Weights of a small transformer language model.
Architecture: RMSNorm before each block, rotary positions.
Training: a variant of SOAP for these matrices, 990M tokens, 3775 steps.
Each number is 200 + 20 x the weight over its row's rms, rounded and kept within 0 to 999. Layers, rows and columns count from 0. The size before them is the row's rms in percent of the matrix's.

# down: layer 8 MLP down (transposed), 640x320, rms 0.0689, rows 619-632, columns 0-79
# gate: layer 8 MLP gate, 640x320, rms 0.0806, rows 620-632, columns 0-79
# up: layer 8 MLP up, 640x320, rms 0.0848, rows 620-632, columns 0-79
down619,097,204,222,190,215,183,172,225,215,192,195,172,180,162,249,193,175,199,199,184,223,195,172,190,167,218,172,189,216,220,191,211,183,180,180,212,167,182,230,171,184,155,218,194,218,179,213,199,213,169,252,223,218,201,247,188,204,185,210,179,206,184,201,203,222,202,198,209,193,186,201,192,179,203,227,191,165,190,228,194,191
gate620,103,171,215,215,150,207,227,223,172,179,195,193,188,198,190,206,208,204,211,160,212,178,202,177,197,170,208,197,186,239,243,198,207,215,185,186,205,245,184,190,213,171,168,203,212,190,211,212,250,233,194,219,206,211,216,207,209,195,187,226,217,219,228,224,176,226,174,168,197,198,206,219,173,190,207,231,227,213,196,165,193
up620,105,181,225,235,192,179,229,202,198,241,190,206,173,179,255,200,206,205,187,183,221,206,217,170,201,236,202,238,200,194,214,219,186,200,174,150,188,213,192,203,183,155,208,197,198,197,205,213,212,204,179,224,198,164,202,197,201,167,203,206,213,204,217,192,208,217,155,170,193,204,183,224,213,193,209,200,198,209,191,184,207
down620,105,165,182,183,166,171,206,212,180,176,211,186,181,226,215,208,178,200,172,201,225,198,169,205,203,189,221,221,202,182,206,185,182,203,176,191,206,227,192,189,195,183,199,183,185,229,190,178,200,153,182,228,213,202,183,218,156,186,151,215,212,240,231,161,198,166,202,195,200,205,190,178,198,212,232,231,197,198,197,184,180
gate621,099,213,203,189,224,207,202,198,172,171,231,199,208,200,185,192,185,213,201,229,195,197,187,235,193,216,213,184,250,185,190,193,224,185,210,183,221,199,191,199,188,225,169,224,209,177,198,167,191,175,164,197,216,162,216,207,201,214,186,195,164,199,194,228,205,202,181,185,220,210,189,209,185,186,197,205,193,210,191,211,185
up621,096,229,208,208,183,209,207,217,180,181,187,193,241,184,223,204,190,214,185,209,199,215,174,187,222,195,188,206,230,207,189,162,201,200,194,267,177,181,204,204,208,207,183,169,206,187,226,210,210,181,188,159,240,201,178,185,197,213,185,222,195,192,194,222,165,195,213,207,188,187,197,186,200,211,225,200,186,230,180,194,229
down621,097,193,164,211,226,215,246,217,181,245,200,210,186,191,194,188,194,211,195,174,205,171,208,189,175,210,190,210,182,195,238,218,206,184,208,168,190,193,213,183,222,233,208,182,196,210,186,194,213,239,205,183,189,239,198,210,182,179,221,192,223,212,216,198,188,237,202,201,227,217,212,220,236,203,209,210,246,207,200,189,187
gate622,101,208,190,182,189,190,186,202,203,159,193,189,198,216,187,180,194,168,215,182,194,170,155,201,181,247,198,183,156,194,234,154,179,199,193,217,192,172,198,207,192,229,172,176,211,201,228,217,192,213,206,183,222,179,193,182,187,193,212,198,182,242,181,209,224,186,217,182,222,175,205,200,197,229,215,231,191,214,202,205,204
up622,098,196,182,231,180,169,192,202,187,195,232,223,196,205,229,166,196,153,152,217,185,230,144,214,206,197,174,186,177,206,212,182,170,215,203,216,206,231,242,210,226,185,194,202,191,210,207,194,192,193,199,240,205,213,237,215,202,180,208,183,217,211,188,185,227,152,211,192,188,181,163,179,184,159,189,205,240,174,190,177,175
down622,098,222,224,196,202,192,245,191,207,222,225,237,194,214,182,261,206,246,209,225,179,173,209,176,155,196,171,186,220,214,186,205,218,176,184,222,168,188,194,237,165,200,227,235,212,245,182,200,162,193,182,201,169,201,197,171,206,213,190,204,167,185,203,187,219,224,171,217,205,216,218,208,232,208,189,208,166,198,208,202,210
gate623,103,170,211,213,183,199,217,177,219,184,186,202,187,195,196,208,219,198,174,200,212,197,231,248,168,207,202,239,210,208,194,243,223,203,178,213,206,200,186,196,199,199,201,212,209,230,160,204,205,185,224,186,143,174,174,213,178,204,219,209,194,209,198,208,219,202,186,200,230,209,195,226,211,183,174,177,188,192,181,213,200
up623,096,204,228,153,203,239,192,187,164,204,185,196,198,222,189,204,193,217,205,171,198,188,219,223,191,206,183,191,193,205,194,193,206,215,207,208,189,203,207,182,207,192,231,195,230,216,226,209,197,183,196,205,176,210,178,257,192,184,221,202,215,235,208,193,234,201,209,206,278,235,147,174,214,201,198,207,191,193,222,211,191
down623,100,184,189,220,211,214,201,212,188,170,213,171,181,178,239,155,176,190,213,194,195,195,182,207,184,175,181,189,189,222,175,224,199,162,223,228,169,177,156,191,188,205,189,172,192,208,180,236,191,209,211,182,183,230,191,205,208,199,214,192,185,204,195,179,216,206,174,208,191,222,231,228,177,196,225,232,189,204,185,223,210
gate624,100,205,214,201,177,219,214,232,201,233,185,178,194,195,224,189,222,230,224,202,218,187,188,195,177,199,194,192,196,215,174,183,214,196,219,213,180,200,192,206,225,192,189,197,187,192,221,208,222,232,234,207,208,206,198,187,213,198,225,198,180,186,182,236,170,218,181,206,220,214,206,223,200,181,190,193,178,201,188,209,185
up624,100,205,199,198,187,221,223,205,222,207,206,175,207,193,234,174,216,181,230,242,182,227,169,227,177,166,175,185,204,198,219,205,205,207,196,189,207,215,188,209,212,170,193,216,223,261,190,214,200,194,218,224,200,189,206,197,205,201,177,198,226,198,206,203,188,214,162,205,218,191,204,198,226,193,174,244,185,194,221,204,226
down624,102,194,192,152,195,180,170,185,207,237,166,214,223,224,203,196,187,208,225,218,195,199,209,249,194,162,201,210,184,208,207,220,183,175,167,215,167,206,216,235,238,225,219,202,174,181,218,209,195,205,182,190,184,206,235,218,211,209,241,256,189,169,232,181,199,205,198,215,203,204,176,213,181,183,215,241,205,182,217,197,174
gate625,099,176,188,188,220,230,227,175,226,159,179,223,191,226,197,175,213,213,193,201,170,186,175,171,189,193,191,214,188,183,212,213,215,178,204,185,207,171,173,203,216,201,203,212,191,215,181,205,201,191,214,198,207,195,214,187,220,212,192,188,191,196,211,173,188,186,213,234,212,181,178,208,207,226,197,193,208,185,168,218,202
up625,099,183,179,215,193,212,212,167,208,229,212,189,187,167,195,211,184,177,199,172,228,192,184,223,168,204,194,217,188,209,208,218,206,214,198,194,226,189,206,208,218,174,233,187,185,233,206,194,148,228,185,172,207,182,212,216,218,216,198,212,184,216,199,192,178,220,169,187,195,177,171,205,206,229,178,178,200,223,181,160,197
down625,104,202,185,229,205,195,186,189,205,192,177,168,186,202,209,195,179,197,206,204,210,225,198,197,173,182,185,199,195,196,209,228,192,186,179,183,199,200,206,226,191,185,172,195,211,187,170,235,205,197,188,207,172,197,214,199,205,149,172,204,219,199,204,193,210,200,174,206,175,227,218,202,169,212,184,219,237,203,216,168,209
gate626,100,229,164,192,212,248,194,218,214,203,224,194,181,166,241,181,183,169,191,214,208,197,200,218,204,203,209,191,220,198,206,194,202,163,176,197,203,168,181,213,199,166,229,201,189,243,182,196,193,175,218,230,186,227,174,213,162,199,200,178,222,216,204,209,188,196,224,210,196,187,212,215,175,154,207,187,195,197,216,217,222
up626,101,194,207,187,204,202,183,206,191,152,182,227,195,234,181,214,151,226,211,171,192,218,223,175,186,223,202,183,156,200,210,194,180,230,236,191,210,188,223,196,189,196,208,232,214,182,230,180,224,195,160,209,174,197,196,213,187,224,235,228,193,186,217,205,189,216,183,189,207,156,218,179,181,220,221,201,204,211,204,199,206
down626,101,186,228,171,211,217,187,214,222,184,177,216,191,196,224,190,186,220,199,196,147,194,189,218,222,224,213,215,202,175,235,228,197,173,217,203,173,217,222,236,231,185,211,195,197,206,175,165,224,163,191,217,223,144,228,201,172,177,218,202,209,192,232,227,193,237,168,174,214,201,211,210,206,196,199,205,240,230,188,212,216
gate627,096,216,191,183,186,236,180,212,204,171,243,213,190,157,223,181,200,192,210,199,198,210,201,206,214,185,201,187,191,185,211,189,223,209,232,199,201,227,196,193,187,173,204,181,204,209,240,152,213,173,184,169,238,207,186,192,185,208,162,224,157,194,204,174,196,227,218,212,172,152,173,220,204,221,181,194,190,172,172,193,216
up627,115,192,225,208,184,153,227,180,187,246,180,195,203,219,211,198,219,204,172,188,211,173,182,203,182,187,202,172,205,179,178,209,222,210,176,226,180,195,226,190,216,184,191,210,211,225,195,241,200,207,225,227,186,208,196,198,172,207,208,214,219,190,212,205,193,175,193,206,193,202,195,196,229,208,206,242,209,216,187,187,181
down627,092,199,171,194,229,206,199,212,182,206,211,205,212,189,216,205,201,209,177,202,182,175,162,206,198,231,183,192,226,202,198,160,181,230,221,203,210,198,180,215,174,196,186,201,191,214,183,219,203,218,216,191,201,216,210,205,205,133,195,223,217,232,252,201,184,192,220,226,200,182,161,194,189,181,194,185,196,221,227,203,205
gate628,091,208,196,200,208,220,192,226,172,184,217,236,193,190,203,193,173,213,211,204,170,226,202,212,189,210,190,175,225,170,178,221,180,227,188,199,238,210,197,216,223,223,209,210,251,202,204,206,228,188,195,172,241,216,196,185,199,204,206,223,168,233,188,181,191,187,217,205,212,214,169,200,240,204,162,201,179,207,217,202,193
up628,091,182,170,207,197,191,208,191,198,183,194,203,209,186,191,211,214,181,191,197,193,181,184,229,176,127,182,212,204,194,206,173,186,209,225,230,213,196,245,202,209,178,220,194,259,156,202,222,223,183,202,182,218,225,198,185,184,194,194,202,190,195,163,228,187,188,188,212,167,230,222,211,229,200,204,212,209,179,184,186,221
down628,097,196,161,192,195,187,177,223,189,177,228,210,208,167,191,213,216,209,231,178,188,229,199,202,214,213,153,197,180,189,214,151,197,200,246,214,191,217,189,197,196,190,186,158,205,206,215,212,213,200,209,222,186,196,211,207,193,204,227,213,169,201,210,216,211,220,224,178,198,193,211,179,227,213,213,212,206,224,251,247,178
gate629,104,196,190,236,229,201,186,247,200,187,172,215,177,194,183,201,173,212,187,169,214,184,227,158,197,227,195,166,198,219,195,225,212,222,218,206,225,195,196,217,217,204,180,198,189,210,170,193,193,193,192,222,164,181,173,192,186,165,191,217,198,164,199,184,215,190,259,219,185,197,203,201,207,200,207,193,210,221,205,218,209
up629,106,181,222,205,228,208,200,199,188,196,173,219,201,200,219,236,234,167,183,209,194,187,181,199,202,188,182,174,168,188,202,202,164,192,183,180,178,196,238,209,212,198,196,201,225,221,176,189,228,200,206,204,196,238,220,197,169,191,188,223,221,169,173,190,209,180,209,201,225,213,209,196,171,200,210,192,190,174,241,205,200
down629,103,191,223,210,195,192,194,204,195,181,194,152,197,198,197,186,231,197,216,231,201,212,201,188,206,168,184,209,212,192,205,192,195,208,160,219,193,183,189,174,217,204,221,220,192,216,194,198,215,192,193,188,213,221,197,237,167,208,198,205,191,196,198,235,175,185,199,205,228,172,199,188,194,197,189,208,194,251,211,164,202
gate630,096,197,188,200,218,211,172,210,213,185,229,213,224,209,215,221,201,195,189,191,208,194,200,183,189,164,221,179,233,238,204,219,199,211,222,243,194,200,179,222,210,172,223,208,185,213,192,249,186,204,200,172,179,210,212,185,161,178,208,222,179,223,224,165,182,230,213,167,188,204,222,168,177,193,177,186,179,193,217,235,173
up630,096,230,205,207,205,210,223,180,222,219,224,191,215,202,203,208,191,207,181,164,201,178,209,179,159,195,243,196,206,217,189,177,231,224,215,169,213,181,197,219,196,207,225,181,181,202,153,230,189,192,183,219,189,200,200,199,176,178,247,176,178,227,181,173,223,172,201,217,222,194,200,190,217,223,215,195,215,194,203,195,199
down630,099,181,197,218,204,195,183,199,203,157,206,186,170,231,207,208,196,174,203,231,196,204,195,180,209,222,216,203,205,181,212,221,180,188,202,226,188,199,171,206,179,164,196,225,186,202,207,172,203,201,216,234,238,187,195,180,197,191,183,196,269,201,192,203,197,208,204,181,170,178,200,185,215,187,213,200,187,193,221,217,195
gate631,096,187,194,190,184,215,187,186,173,218,195,220,249,212,230,235,196,192,204,192,212,211,188,188,207,199,180,177,224,214,239,192,189,194,205,216,189,204,161,217,181,193,229,205,205,183,185,221,226,182,165,173,218,191,187,213,172,170,219,194,218,186,196,236,240,195,211,211,229,199,228,206,217,196,210,182,203,190,211,201,196
up631,103,222,162,202,182,172,194,188,156,234,183,194,228,195,173,198,182,181,209,228,187,175,230,195,211,165,190,191,224,175,177,185,206,174,200,205,204,221,215,166,152,203,197,219,170,226,193,220,207,195,186,217,238,171,194,213,220,227,228,214,180,182,214,187,250,226,189,180,187,209,206,207,199,177,199,208,181,203,211,190,213
down631,101,227,199,193,226,185,195,233,223,268,190,199,189,206,213,173,188,212,182,206,243,209,187,242,208,207,162,178,202,208,175,205,220,159,205,187,214,205,220,179,207,221,199,187,181,165,205,199,185,251,181,193,195,168,201,218,217,191,236,209,220,200,192,206,172,241,217,189,212,186,178,205,171,158,234,221,179,192,183,193,207
gate632,099,215,198,178,199,179,195,217,210,233,209,195,179,189,198,203,227,183,187,196,227,198,206,174,191,184,199,190,220,169,195,195,228,213,197,211,256,234,186,220,210,197,214,194,170,223,189,188,197,197,190,180,200,196,211,174,217,187,224,237,179,187,207,190,196,166,195,236,200,163,196,174,206,219,186,211,201,166,220,192,163
up632,093,191,179,242,182,233,179,202,177,186,203,192,175,196,215,215,159,199,199,201,187,199,200,242,176,164,133,213,193,234,224,226,230,242,242,172,170,206,207,207,224,225,208,203,223,201,192,199,176,208,202,200,186,189,202,228,169,224,185,188,183,186,159,177,194,180,197,194,189,184,195,156,226,176,187,193,212,196,168,215,192
down632,097,214,184,190,198,198,171,191,225,169,213,212,224,193,202,171,209,185,213,192,196,197,221,209,210,203,178,203,196,192,194,185,194,182,152,226,172,223,238,221,186,183,217,220,196,193,168,227,221,214,206,201,198,204,188,218,192,196,181,215,192,219,209,189,191,188,205,225,255,198,204,217,200,187,185,144,161,180,217,219,188